Weights of a small GPT-style language model, trained from scratch on English Wikipedia.
Size: width 448, 10 heads of 64, vocabulary 32768, 87.2M parameters.
Each number is 500 + 50 x the weight over its row's rms, rounded and kept within 0 to 999. Layers, rows and columns count from 0. Numbers have three digits each. The size before them is the row's rms in percent of the matrix's.

# up: layer 4 MLP up, 1792x448, rms 0.0627, rows 328-387, columns 0-111
# down: layer 4 MLP down (transposed), 1792x448, rms 0.0217, rows 328-387, columns 0-111
up328 086:508519572535497486501496543484512474489459479511567593595570520505492485568555489528575513476461465483469470462431508515562527568481514576531538455512544385445511523473539547493500532518492535577511626482465516482518554480474524467495501488572516572556569631495426493509570542439419479503524518523547490393516523523596466502599515519533
down328 083:513505478579499499469550485512525555530466532531459519445493529441561515545379535548519459476501526514508460530470496551593379539464455481540494481452410463498551390559472513494468476510411583497509363457552415534465481472484620548466485475440594494508498553543445524489547462564462522377570509472511450504497555456480556486493448463484
up329 123:526459564571542502516505548491506502514448465420398538511473483483452528490476407465500426409557581524449558491509446464481479432516461570593522488422530540512528531523470499480434491470479559553499482563483494519487487434466410474521444513519546552421531534528586401456547488462482577533487454491490532463501460510481418528485500493577
down329 123:485451544568414565470481500470520497453512543482568466564388570530506522441524479476488466423489550506497513465459466504541404487526373413478518512470589478524521538456420483447507521475511517416493439485506385534483502530576501482404457472529510377532413548517473502492587462470499458509542459428521543470617521500490447467555531478550
up330 089:485531426545515473506573490496509460521444476587453448502483547500491486498459511440397571511501501524501502461443588444570537466499443466532461519531464533482427436472463592560491453476458489560538530620554481417582531489462576537458494514551509627507536442488492484528425440572434391428413451543530442472565426493494557422475528516591
down330 090:511478518508482473445452507441500589484553538533520463470514516485626436390443432542640474535494389437517406490514445470512502601489596496545430478547558493475543506494443541529504582557542562581448500518547513449535478557586509479470514481533484515502446443542564489485532562463536528448472538554534483537543495505573439543515542627550
up331 106:449515483504510458532515481483417483536581505530499520509517458373587459684594416542528560537419500485441458508558513550427478422436579425416487418505430482526485466525561543508539479429514515522492526518424556515531484494444499483468500490467491392441449487510554518580415477587466534501549491492547439442465443568529423566549505538507
down331 103:411529499496517506526429570465468473486525498541466438498463485442482498551541603489394411570479563493436446461436498529424480514527567509485476438552476533552422515399567459587571466487496591551492503574487442529549500529570453532551488555534423476481400512518539532561357410467466475555437449598557421473506396610541517418480515522483
up332 058:543518497556563490502533516431504553553528486488482542506436546525557540493414521513467504448560531585542553535504452471595582497544524514514420565500495493519468509508491518462565481453505536442481513491581504462478469511560551555549486441471468542476431460545487518532581476490475517540392499478564515557472478423523507375450402492583
down332 058:433523516504502496567474569540414540492528551522509474506498549500337382557479616540518450468492539539507428507568452481466485630460564528486541520474518504586495507494536508506517516470512594583492565491507520492494491484537486406585512471587530445447581377518517474463505521617520447519567481501429507481474474422432549457501500476390
up333 069:514587430446516509515518425493486486420421585569587513565465501559433482617473478534461548480543450467492508502526503496498555549480462593553519548530495403476521551525454401461516472447500449488472471526563455462528525458376571572496494468469556498463499538471468571544494565558480562556459435543549569512442458518454523449477520526441
down333 068:535424475612501449526544548395558590577468481541462471449460471566534461416469484511471524533464552548523495506403459498414410547432577430459466533428537510561493466529489540517550513522471490411475530520502502511490558516553495497496452491476525506560439475528551509540525553437449416436432516489454476419467538575524502499426526428490
up334 095:515462480504482606459476542579445438470641482661502423488527567533504543507563517415518474496555448620518431471507432438395584521487457490500479476482515418579443470501517399508474456539519508487491530576476544502472530486482447436505553548473486550493446468478429439546464537497621557488389470513449513459500586518418523502622500496398
down334 095:528535476606464499462603551502511523568506512480488501581494517552470507440524515577524470512564418521540571488519535506515500554565513564526426490469452467505546437573503508495451500570522484525519508542503484473513554547553528515530559564513456496504411498513423476467385559505475472510561462467494458467440503566483452535636501461454
up335 123:445510528513588528511517518494415475476529579448539453466487589499526529584557487422461505496508616562492613542508534460454615477446494512513481514498595565491551389533463453553515487387541584522488484448401534535380515559555521517444494476417509564417566526509555478474454460515389543463552506491574520449526502528462501442510548480530
down335 119:476471547477546389478526506559476553494560577457569543600501474576513507506509480513482499514513495434529485570469531460486523521544430574482447581422530556497589571438450608531574445526450557455423437493509527493498476458547561506463543516490598523500423483505577535510516543555481524447586488405479494477407514547477506422564468420536
up336 092:458492497438460528463492455481456484539630408585552347491424506484498545535542530465542488455411532455482513513546490477494603467516534519482473571450454516568432423594495386609536505506521443577485395507542453545427534515576486569478395463502506541477555479525489497529460550493551616450529455538482621542532385494435464453518544477449
down336 092:487507543489493478519433462485424485559384434509504520475485579485554502539541437501426406546444509431591555501546486534519528485433499565412479479387514455526464511546394432541556446567544372606511502516569520550529426517517470429505455473549455426489442539452508476515511532528525638485586468421455536516518434493490500473490431538512
up337 076:508488499553491535424582567462485451537487478471546476578434507531445450474578483444480468448523428505530538473482533501498532516563414442436457452513561549530521583553458508499424477537501561578495412433501496521548626474572498503502500526486528576523487449494446476505520567482577526450500499515514647454482585502497519491499465470430
down337 077:634494550520537570550528446452462507595580535507475549605552492509423458530561494453508521435480514468493553588423519532494574536535430515464469493466480546423480533500429462561521500537537541474508379430436617499497617426541491515446483509591496543506425458453490467550505418550496552533464458529473589494435645507451413474587481433576
up338 085:477594444553576440565411503506538458488588544543428582484444429509489436530477416462570570532494490518592639511608466505469449555517520433543600483454420466545548439516579361543581488532559556559425454524492517508471548487447573436545542512438577477433479468458576391558556458517366555596554520485536569459500510474459477542508485467586
down338 085:451414512538507449466498476489497550509452403442474458454553552477510466477404541601499443482488542423461518544415438517556541537485563575453414498508562503460410460469450503497427489495491503464516493530435507520405493421516478477563457436508527452514540500538394483450541481424540468435540523475514376567506478523422410539463459525518
up339 104:527472581534440554473537562533428563511471544585431451524534435520463526463555427616500480374488456472561542508556512534481530535467527390449470475551543504573422567533507411471513518520560514524433442489568586508454496471406471487467475583540506451477495506494541514511516462483508515416492407451530508544502586464510494458490472566488
down339 105:522512486464451531398483595449530468508474628515470560520479482429440495391543449568593444419526517474548430441548481474564440519501492412458586488517523434497518538454493406437483537518561583508482469564512543554524499484408566523546463515528457496545529526410557500522496429477535473518516446510504541470472459479525517470521529596484
up340 095:459629552544465567422487419539520518470493439492488548472466472450400431585577598484478506514481528494397591437539570498586496480522568550544549495483524453484527479529532540493522430534443534480506503532553623542526497496488544516479523466524533515428585456475470495458426499511481525474497499553520501492463488498456397519393527441453
down340 094:551399524447532478517486507500588486538423505596471622537476467446560530529461462519549498464615551531524438504412491514567554475506482444484525463531548432524605495504499569439453508450480504428434415552464484455453540487489499484499503441494511495446496442550466487507559504530491486475414518610510563509517449531433539537525514473546
up341 072:465500578526479345473391483479489490513540500439523497463554445515619521451555450471455437547496532517454564615544568421478545491429514461465433525494485503471520521371483517457407428523492535417438504468375447520570448509483474462618514477425429427529497590535481530558525451449559531472493477471458474484536530481471608473473430416564
down341 068:532543463519500515533593545521418575458401500541438572443477465520436525500564592559456610476430554500511491377447425612459452443556504524510573505536429546504428569558503488557599541573484496536535410484578518475380542496548591528484519530605527548412496452436477387464452561452411497470566488615486574508408490468499517511489569563429
up342 071:535459514488510435448522509477415551564581516527515507451472550516397518424508450423467525517447389509621426559500527508520523396622583523487501503456571497465494515413489575513519606560469485536472510509461505460616549471523439453512549543451469437415520465469542482487541478502446433440489442464475542523489567410547473548504529473439
down342 068:451546498488461491567498535550540467427422476544417523524473469535516450497485477539490492432575571535433526394539535430418464589454464533460535517497415485507459424601427414561479404521485541462600505501566538494445506516429563568448457405459398598495498544612502560494532528503596580606462603547534482517479517593502578495470470551551
up343 122:411505569546544488562492537526472594499583599549575459537522497544399525495545533461553448421479559477572420528601451537532475442505531490446536579541494489476457439487367567468499527468515583538503501346524515522563411519554419491445532549578461585404564543527477576507488522468476496433617555508520542429403488490528522478458516446609
down343 123:470481567550419508500542532497587591472439501427474477487526501506484497535512477518510363537522465468489417492434554591479530517556416520359496514563546463518510583418439608451513530541492500557523479507534546510495502447605460546437500524428417587559485491417509581571574390546527466551533498404502510460462566465514563487532567529562
up344 137:562596461519535539493500513573492447438445377444496491531548499625423454533497443418515588480484508573550493429453513583583442507553512551513448421509526543588455457581436493497570573454516435435469453410568509504516521536518581544606478508556588417476485481528415524497571459481514524516483480572436545520456428449450505350486521508425
down344 143:552582553569476529472517546471499479445485418457436480476509491522436546471463529427445502481553467526552560411555519550522474560508492553507518548451513529497427423466422504503529492495472542448453475522531468467547485509491471428426531587509549406500525503544478553498552531600443530478456594558512577497475390582448448423581526518444
up345 064:424514577507574603449514487518448484538579477459509549551446468461510601609670567527491541513512539477523492490495460504449513517436493426421528538449471518523426396517570589543517521481487560570492538568503602454458511441524491558510538462491443527559513489535532470578487561450496522522628535549541465514528425637524515513513505432572
down345 068:457537558491555574509519496504431522604550484506563555516558527422435498561641539532476536523496527486502518519567482533456544552411433488432498469479488533422401422522544555553433475504455480518525483538453544424475556493544490533524559502482573540497480478493485489565551567492454594445591535573520496538515490505501471494428498463517
up346 048:541495502470539506450540513502555576480506580421506545502481455488392514565495560507509599514404474560531535498447544478527457416538497560435484478530509538446553501525519508480462484454521408427478478476551564549491479516577531615533562551582477534414570523536536576504458400528607515508450496520494512468505573468419620473405470456425
down346 047:490490506535479533460621459476484514525489541474515594575538517495469586584596466474405501476569449490536509568637491574496393449591483495530591589542459497396409530525421492541621511542570427547502498474509482486529500491447454451474506457507438352408536434545485456518512513480570531509525573514455523569510480488440527507514557488402
up347 133:450498587583489502584521591419575590580493566492537472445468471478460496550463491432569448478592599441502509479443477532497548487493607575439562531546455450510441475556466452541564543576540451468415474536471427526458458486441467479559457470466462484441467552463450558442520557467484517480555529510423466490498459527484463488480548495463
down347 132:573594470626455557464472557467505476529533505503469545498528590494483550503530472497438510518511536471498536490486441493447487515532472538469559470516586524479526574484487455484453526566557448491494519547502521564548446525500570495460503475502501571482484415569466598496425480536561529509460447448530412483485416432457538536580405470537
up348 046:522516517459480478507504541493552500538506461421468532540524447444363479614537377565479592489517506536534525499464566540533494515426521509466509529598568485524516520524408480581596433398495470514435345484442534476486531602522529403469524434591516499521392497578424477487475593537439498520546478560547500439468565447473436473469458519425
down348 047:433484509474594562437465436451439517569483588490474499451580441497541536471491486489502453492418483428486517437481460529471432500559601471519428447481531558457544438500504578487371506493498434458493529519480526558544456481516481500412631463583432516480456462516464432507548450470479451418556482530398541586434476512457493569488491597561
up349 081:552451448530438518550484480495513582541471541501412584502486468497502479447431444444476445529488508447560521584496531500567581530503534500474495526470466492459436390471485512535484516515435514425467484457421427502492525415588571541486588460529488522542500518489466444470426464502479467546493460494397442411501473454500506567534513575489
down349 071:480564558425529489503498524544461395444499466462555422511464529510491459518498483440472590582567460530453584434448514494490496460515496495565432538530477516544527602565493500491564531507559505620510444499538603554512462560441359464484464493380436452530526576538507485522553504527490489498537508507650533541558492529430466485589429474484
up350 090:550502550448475484507601493459472497584500478470533527514489403596573482532484512467496511479411450539460508520495508557497416506496449443539483562483511467554545512522504452496488482475505527463533518412534479454634466522539560546547548481485517468452491584496496477441448451499509413441492487435437515575523534477548451512481527500445
down350 095:570523458494508504546451473550521513532518503575554467456454592504451579509527509471467445519472513524481548574520552532564518536546456579412497582492532449595530587528523475462539454593530566462521523562480520570507462529492583530539496553451456336471480572508593431477507513432524468459500507435451475609554507479576420477548411513577
up351 126:454529623417457486410531451539494459566557501526506393514444509495461503514505442569579489424469478563449484593470478447495513429488483484483492509498495420426494585484532518449435456428471530557514508569483561515489552496533552395454544540573517500480544532544568519509579548527514543495521581550473476386579555512390454530432503576550
down351 130:450466546504480484491514426549467426538495502538608404540394567416397511577396547520518484545359550489523487538489542498544442444481534453543531480489416379496489577496408544560492525541460468638591573431467458511595472455502496469511518632432496527445467501547529527545608472485509576503492538528538423428543587622552482492385566530508
up352 093:483423536541474565486512565467520557595487466552580515589434489512448610435458456572463479392504492541549432444551532577494392448487507475448553577487419566519523446404521522536588478439503475589530478608521552491484628488486456470498573466470481494616444393432443554461459499464501555469471495541565529530498532531616507480482452375430
down352 096:448443546447496560506567564487464428496510550574432482547526469509488496597451480563492545545454574481492512482530481476516491514460552505531470405553436529509551444467531531551552460424447486450434496433463489455476448503489535539530535521476503448584572573422492461473512463497552535583528511518481459492440421467543543474414477553450
up353 119:516515500556405474552495537521468539524650466431601447460579497486588560649571488438484520448428448588460503598476555565500417522528489419443438522563539548500488550525558461473443515525461515530551405536422422527465464502459511442513503496541558457456489570627511539552509480513476550508588469490449438576540413472456456481516492492541
down353 122:527533491523479442444461506528539430462480539489523466582540520569515446534517546490561504498454549483486475545479496514549477529449511488518435454540431572519559472497419489445474425500473494466487538523532438511489490526440487470491554539590502408546513493525459509499503528437543504486534508461537486538514413566485502404410430496586
up354 136:524462550510523548526519539511461384504480541410517508485473555510482561518538494498497619559512539501514542532476485410550453398570533467489530544610486421443475484517495486511435510536524550503518531411524583402479506525420523522470424397491541550503489396475526469508495450502443498536501449541488490450436555509521500539378600436570
down354 139:585526582417579422469546555500489346451502501452494526498538459475503504491550551498475622469397451569522475464469533538503550519550528504498528493555550439453485480545437566403506408510481413490435527514473517423455488481462494428496416470486595504491462505477519564486410470461442579542509491488529489400518462563629523529470557512547
up355 090:485445514563578439481531515523435530470490504517454552584484517566432542475573491533530552457611521546491495509455547452567446533500564483473427451610546471514618428508492485459631411486507489591431485485457482523547543488425466458530426565551504544476514502450499449481498473546455653599485538501459452377489420481499516581492472454502
down355 091:522494508517572492504544421539421511476438584588454578528450560478508551500485531522538424501506502549564507481445550447519485502433543454470344522506557502484589406490549461397581566529552534524553491552555428555476549478479475485513554527533469527523479462461407488563547508516405513533438618374531444520466470527459396488589424529518
up356 095:519457522520545485514545429497480487532460536501499579456466517429452626551444449457509499495485550491493463627446411527455518559560472516560537484483531483514519436574500479488495522526422513547551497457581488495430522456493478529422538400566527482422483551554491505450396469533480478455501475468505545496547548503432510509421491439566
down356 092:583547575514482541487526544439447519605519468490536412446460474412493548493549500532471502489492513498447423537553501528535507486481463577466508508464480616437501412478494544516465440520444511484605546490529520463441500472511485573401498583560508525462544499443512527497435493509494512523569495454485488432530448464549446559391448555437
up357 105:486490449480498458522492583518529551451621461576475454515508441424484548534491484457643470472476564485473461510495500558465493508411535531488522573545583514483365468458544595455375412591502550550509514435513425493631526446451506512460527405443573504506491551479466394506514579403485565632542490525563487551520503512573494603550495514502
down357 112:445561514495486456533583461563537423474486455582607393513509488482466472558513451465578467496484507502534555451452434499495580420499515456485476563443560462448493468480532504490515411469584528447491490524503504493565454490546463461514457454510523551514514486498542545573463525526475541535545540542544528473542488449546473502515526581500
up358 090:518426556506490418487508406551595473559449563500497454551510471517426532543537442542507530588499441553490442487536546531511474560453591449514504561558468468453513536546501546484577531540444529540470482430483557403557527461530564489466650493546595442575567447469505404505503432533467472548473471481506418469573388462575511472411430544484
down358 084:404492518543588571436570469526461509454562414519464530530498568594463445473487525471514498438444464486520530514542473500522524528489499523523501490484414507511503503460548552473509505421521490429562557497493443588394574494449489497466380558408459489531458471450482512499484483510478589477543542556498573515396513528408506559510498526545
up359 094:569519413483462495561554517395481533516542557511470563451585456379522571568541443425420568467550492458506539523471463552410480536546462538502471562509494482520579501459481419485564477522497522517546580407509566513551533492536464485451501478496529518507476529544451463516574394464482478510449464393491482483585414527488445465478497519569
down359 096:452438389468524419494614473457540487537480536543462438539535487425514610559554467501483490437527495427491490573565466509431600515505465451598510602493499418503462445502456417589506444496561512459591505424527505490519523479525400560489527532493508571495488416553431461470552541515483573512489521492561473483472484509566476557433541494535
up360 130:477497508482489565527509581462530551466442414477440515595590493595415474520489483405568492493515472483522390478540610560532543461508528450408533487583512527526517448492468548499534484460543435558414461560445602424478617554503622526557466447476481442382475489547469480487498489502515532520478432406457519595488509414458552377502558474464
down360 124:527581465540518485477515542516462592503518494548545460515524549519589520580531478455608472493512479445454495427524487548509467532508610398470461499502478487484410444463494531492518560476495549435489491525443461455519549502497587456523498505455487494518508536411588509524547475470539430499507585634565484519491494583481415455445566531526
up361 122:509499587420538477539450601525392510559490522419509493604463464489466587490545549457490465532511496500556494539505481456548498507476426472548535449470409447375463445451434516513515565533545506524557443554530527494504504497439589556560502471460455445457467502441490646502516579468470542525558513526515441430565469517452473480520418453429
down361 124:486524481432387493577411695514456454482460530493440452539441451506419477526514500481507537525453514541426524458508482494535447454444443526584606580441470501517535545471446447477536548406474447394573494482492460485523488563482500606482516507438454527504511437586529498584520543525509536529466476451428547419486549445473515468529428489424
up362 066:521487487454607548509524475411572606432456488514418444436531462444533568499569479520509514504498519470489476504504591503433457509449494550419481570459457532473493548529554461516543470499496459511463545504440507512513472501532533446460526528487476523518517502433434477487563500500350495482532469464474519521486542424529402418483428482493
down362 065:442480473476516451357477499475601490490457612537501469474503519459495519510544461425383526530558522527442445422452447536560418565528533546486491471467542464447426497533467486499502511462473496519578508437576548518497505494610448494503424518452486572486461397445504540594460561555464388548510522629445435483482514382432451600510526451507
up363 112:503491531608533482421457557541516520509434565557497459367485582543466476462478425524475550551550474500525447448462451572481452589523427514534493456599497514403481468436530550449473492552619447479532564463464521513534475496556490469458485431454369433570501440452490483610434487538474518556587595440500462484417490551487444601491477420457
down363 115:465486541567535507539559527502557491523384489587537415434478543532449495415451432405508518454428461520517411477428466513484402526532495442499543456565468489385475502478508513483500514589616472476530549454529503475603507425577496424517567410465417490512515507446519502515396522536509478473533443419488544585427631582462500470489472423452
up364 107:443612554516411500455576486530434514471538445486440431479469506419564477498494507462495507529528532539458508472481538478430410395539558541617545501558534508469379505587503558567458614485516348513552452502438512487505588415482495506522396520593403587411521561556507486512530404543477417496470542493535511528461543443535471468535445506467
down364 110:484609548575479534471561525461477526478489481472461419522440495485648470483381491532524551540505571467572550490496565462474533506458601553490497524450585518534486539518479508516478543500464511491529512509456555421410522388562469476519499579630437546446503483561545474513535427562456481561480527461521539562418541535555499489354414512503
up365 103:500507547553558507491497552470496506547526482479486506445536485402570469533528483567486520410459438433471483547571523525430375557505602532522516513566452389428515581556389541571512545490419504537482434626471504379544572426523476482502546514491458441448466559505519403513422523491534539492589544469548489479423518515491561515504399392466
down365 102:538495563479536486536507486502489541439519558495579554457466491540448496527534482507470547478528450569601493411526524548579392508518447498471508474478425490569498529418478494486576582538460505430508548507455431480525494595534530533524510486463533427461465476561557535411561571506498428526529484484528443484573461496520506484632476518504
up366 086:470537580494498500494599538513478522449480563538486498516448476491530452477475475500481579588506477490435575476466473526424587524518563511514542459529489513526404456509648542462460514482530487440536439447499552414518467511471524472505399402551486489536549515516497518390453515434390431603532518583551528455566522488587522524496518608506
down366 088:451444489435509519663565429375494507497430569491448455503576410490562518535490503550503530455555544583480504462502495523512424430585519555441463526416600412457553417503511543457601516553422495483508483492519658465522579484518425525452481566520536431595440477354446437497573489500550542506517561509517551552494469469503474498472457427553
up367 100:543481392371522440455504434415409476507457501463567484497441598497481534485562418500506543403406430585531503561502521510487512529452471545451553472444462490531501505520558543440489414428567487414465476426555484568503454445422479456542466397427515472521420543611493447565550478479435582573588504426549500557514468472511437571542508545447
down367 101:516456390491496479357473413464461484529500543490544423453488483427548556479548510480499533517496458628581523522596498517373508583400510556378465546549531595552567485542636490530561464498481478582457547477563623439552449461586465566481473525498494537505418563590505560524531463506491491524536503548491469447442599513479416552560498472478
up368 128:525484521508502465457571535508506461455527554471477462420513478480570553472538515568542472600477528500408509501535565539554597446484602566537393546544492512481523495492576517467537485580566485434489525500527536424524541476475449496610546496493579443478567496561526449492522470573372502499452574412526457493402579531458523554465517502486
down368 131:489548479523489575501583588485452515476470511570542486434430517477531497423513530525407554462498481522490493489517505481522645464431500492444399403537523569504465439478577528367442423578529461490503472583519598511511526498474516523493531483524524510550489485559461519430489497544424575553517436507571516494469519473523513465376552476514
up369 038:440478419490434476485588493478557547452524504490560479561637524574419425456527491419500492462503433447596485474511533451570493540441519465501534488485537580626541523522387463474502591457507438556457409609444521439482517491431523565598497518491561473486372466537532425510444524499573478487509560398583590433484525445546512560582541428477
down369 037:511657492466589557494423483515446515482512498500439544394501415473507560507520413471433488515502509513490515469514395585493510521464465504484457510470495502441418485516451518519440535444578513435600528458522466551507465451475562464483473474460512460445453556462564546527612425501477555516466586565550459524519541504555443514535490556463
up370 091:513503570439537454452505554484429541470476521455617391534464496491551537597585416522506511525487481469518431484519497552566514513508475462520442421557474552517502494433493497505515520490487447562558562546573462438557557579539498443388495455438468477381520577593476548473501547476399500432523513619509462471492439489527407600570499505492
down370 095:540556565513483424592506474572436467486409478492543623430467438438476517551569571588441440541569474517464480509569486567549510581532492459504441511523512541571500494459459526458515574533541462513501488509592464536476545481531530473430531431565585524550503449619474464452523509549451515533478447596442527561456478469510505546519452497455
up371 092:452461423483557476536545383514528558400485484478532480565491560595429505595469480435520570406525492508454500450484550540496472445559466442496528513518477534542574513565474504553556535509548585438558427459559500565609484488532513542582475442564489456447476563474516478499433471482438542517455450483479548478538538460371497423408448496481
down371 094:402497500468602475468490408527584474501434521445578530507516477596560537546489478460591530412520411461445468493534532535544452549488492459418599529479551544468533497511430544471515454532435491382518525512458426562445629505389470547536510599419445439433485500477524475560401508515483477596549511477489494482502485478564426395507531428481
up372 098:504497499415478531463582482478496448509459487540498517526539515478462374531466492489455533445542479480520527491497588553564538507477457426523529496543599415457406495440364467481527530557477579470540568477551550449519452462519530527490484441613511442519518508505456495469491476525466515616406507508516481443465614424463512526471447524603
down372 099:595473497450500493495561399544483527510585552519564514489484504551480515470502467518543502515520470514523461506490547480535457482432519493510455543634460435547554503408470520498500605510435524417527485399421500539560548506505480568449425545579494498515505555518601431577592477418454534447477462520507438467449541563494483491452468473576
up373 075:487532575530510467454554532461458648468507491548592487536528511340562486505405520454429450456547510583537480527501546479430490543460506499495461531452565451553487416485509575490479534457498508442548596505460494555534442499527601478485557519461535464526553453506530460449481504520466547528472545547448467507535547495435504617464495530522
down373 074:575383469448536587483404554507470537547469482522553382466521491452623421537519598487425557551528477533561410556436500508450492581470526528631422515474586546531442423537480486480497501498537463497475510437530497505442494467540466439561470502477425474462499419502551493556483460483495554546560545494546459536500626528433565602398518548531
up374 077:482530432519509507468599506513562600458530558498555486530530518469543468504544511446599489498427592515541447562498455548420621490554501474466483556471399544572496462509444538502453520485509551535482533479561498443435484504514500592600564449475508479564510474490475479455511527477409470480513447540524570461508430510483475503551469462458
down374 072:408593595546456471412454486424402495525505476488508497471582415499517509470582481455525533493555451499485552561444487479492583528406514531557516485445521527413494463513490511561413537477554483460469515529468614500588620540551469521575530547457461572523457410469470513601587459485530550524464582544445438476561466505492501517416512447504
up375 142:562494486516484533567475472405418472477452538511467423485511525582404489509465426386463506461562537459561470455512542500538523552530517420507456415458559471446456550523472465498552567542490486417500513486373527541485546491436518498473484425497597477459487509582568519557521502559473440416483497541501575497546461510562478498431429463541
down375 137:434493514493492472527467502481458495570475476479493467435527578509389521463511509458424501451488479527548536485561443482493458541438538500480457466511508526524438456459389445483538528526492415550455543450473431497557357488493401469503435480430484488564507450536450448573406611574501391440461519527527450529516555457475463540484497546438
up376 042:526496583434508505468582523496505483466481519391460608454471487447427509512512653508535551520547458508419497523537442538584532511466448545479557451464480534529443415525478554530454439492435456547515411518465426437552483501450590499514534587535492545478489524513436489474522496525459435484430593555506477559504537557542492459528519498559
down376 042:437557486469554466499442524498477501439511516577416579542504488439532545549494502494410543448442527500583450490498423629463586531486481573451542521454600520454476470470531504598513413428587477490490487411534481464448458515472455528531501401413526600489512492533468522394514563434546556463456465427503470554497546441542472475437497463549
up377 087:553484628557402430472525469532587528487545417452559551560424551563493570478569508475440494507512504585497484493475473484525463507452427467532497477528495488501504459515553560441520452503491526588552437403504504493518486549545433524605574519515580549546567582514514619504434523586473558411538461431554470487534467507346540457568479468578
down377 089:470458506578542549508623463530544560507546447558517530431496428463526516475528500506417474508494529471444398465512494490470520505469427442539504452478426423478525501486556421503519562561513502602512447458569551586521600464487443509514545427504523543490526539485482517539522472583536535583432538452512506506450459512504510477511472517496
up378 109:514485533412520510558597504525451417467378481515446530444497485468416479490528586490479455490541491414463555539516467512457495465471526511534527584490536514516499506510533590413521484577593463547554491459495486472494542577544591563548483508513466498539504433520510447517472472543574443466525483468457504467521684580531390473550549518455
down378 113:483441521434414520534553458505536404524440492572501498486476498483523515472512545452472478439478430504527513483463474569435437474606492471472463492498504543564419428557439448509498497589417426587540558498577534580442489551513581570523484469487489461474481440516498582425510464602591479484546477465417543366452542483457530499485557552457
up379 127:530532431481483517518447486545581524448559490546499482486495519551465433516457499446452457517488565448554502546521427446472408525434502479456530504468534550541493544464435513578494500425525496469422523438520487460535438502464523479455515589432627520554479405589324494469527529509515531494476440555472483617535419530562431498451522563511
down379 120:473487462563477409440479510562573365479523556435436396424478457515522497454505452381482545564572487579526536472500509359504490598559523553510531449517342514465384456497451470537610538436500518442511472421584465530485505432483394506423515508490541472439473465490428505513481428431510510492514494543462592625516541544477496409547457538545
up380 074:516416521486522487472480523529482485506470494453491529522486486527472588530489429438513478416499480592470471483391549438614524441555433485496470534487471600568421486493493463488495453531541543485476542394545507508560517446567477469463408553486597479388516563570497520573463480507470547483452476471506529515458581513475569469487545521497
down380 072:497479457498336463513575583562536526484433530454547557612490457507414474505421453534526409416581430568486550576460513491481526523547466449550460416506560503536495486513574501461515547483503576475475490531507498427392549460594558411602525502549570458521540517505505490461538552492516514520454480479404431584473513517527499467518504487420
up381 088:513535574621579505482425523441569429481505456474484489452438533534537414514566456432428461504470565466550572447479543436508512492592552493420432562466515500528499423464531462513509448544469561520572431438424544521488564457473484466517485491448536506420532447435430534454457532431505520570465449378412456505490439471467548549528468493516
down381 080:477533434516438537454532534530561416451455438551458455529453431462504471555429528466543548467494405456468506529527481593483557556511478485583505493523484480444523533463510501495541507490561565526540540524556443547465508464494489476500561439500493549561484514580583342592525467554526494503615494525568453440562576552509536466544438546409
up382 128:510500564471435516520520507538408420474568505523526461417463600494507492466482411436487564483593502486425463470502539530491470450443553565553527496561511448503429475433494502492532462515559434508448566469483463557543430501508484491447471533473572475491468567488421521533428572507526506540456450494489590559633486596502510521494490443464
down382 139:535543464506510513496468461545461505468500526472489458401522429407484521517550483511559393487484501475527439538500460606512456436465508443568546466421488470434450613448509533483499516495471470546423493414543620456498503475453442443422505464473538368517598527542381465472496442516454475445407414457418522534566513590448541418451578461494
up383 089:494408464503547422563522497506520511451443499494514477483533471529417548521547437379472472511477540633528424575457494524549416477478563459613422491595473543511522532556395561484555580525514568505500454428453489442537502558487525493505474574512433532548442448453554471426505537524508493505491547452529475472459388488467434430492506514437
down383 089:417553507559561514474520535465509536472508565548438536462503453521527496464446504471451531473451507483396448484388494549438449420484424454523381514412519558421591606484406557514557475543520445451471505431426496590526517518508453565483454452510468505605417407565549567488503462556482460397595456497437482528496424546585591450486544580565
up384 119:626469471525497513516447524578526507494528466590427464535501552467526456547532526521481534422590589557479473524433472481424500444593498524448544454509412417477563530507489512547422496457462539553562516474501559478519472472461528489429532470534485557512498406504498494462516458494486501518483371442418544455504459548470464482512482584501
down384 114:481561508535517448372470524461454543498544432517454464449581523471545558510480515504513469593501593627503594580534485595531513512387465551494410431438444446498487408501460628506566549556475543453628510444574479433582552482437448555612501441535530467461433567538464477481448465486565507503530519555485472554458482504429517489395540527562
up385 129:598465515545560569535357587506499434490548546523445569460497564509521516555504504525442492412550520485500501531495455496508484530555505495450520549505480470461471567496454421555610520459454471576482568420387577443437560527459604470530504565355405416529500470565433516484596553537470503529466415478564463565446496498580516501575470497537
down385 127:398513536486530457410560513515511442495442515451517499539588619465472435489478425515516491572459540407501527520493519507538500431556461472491512425600501594516547489502462445448498444486570503486455436571585463505561439458524541400506510433517562445498481510511522469570409474529569571533487519452551429502453513462544588498527471435564
up386 113:534517514446519481562480506452493510438469545454568486517464486499491465513465491479484505504499536434450513562547531421504476578440517517412473509436554463500510528535508500595493535467431451533457452583566547438557465512472452458412602386477471449502531494514463441524455467442505486481514599560487443559479433540559478541543572371548
down386 120:463486526514571517560555411523541511465450488452497547424553472504406434421564490459546536497549516528511502501461439437516495570354459506556500493414468456559551510401455602593494451510514420447438490461470490469500483406457457463462507491473514464502557468466438474525481456462427538503524511555419508478470531538497474571462574464522
up387 113:494470491507582502487579525535415536565571536523447502533511459547451561497551564462582486500434495483596494489494410482572473494531430538474525574510507520533449403474461526486503508483472518492549488574493462551508478436553486450452548424516556558540462460477511489448558492490541564475513459534391408535458545527468545582431541483553
down387 118:515402520512578475496523444488450542513450483514513521387551502490511513467544586453471557539478483445436567542498500520512424539556484494522460535539478529426498512522456488499522440528499451528605496544510427521502518387577511403492455434496584492497445407529491457451621441457496547426469427498441382551473547534581555560433525523614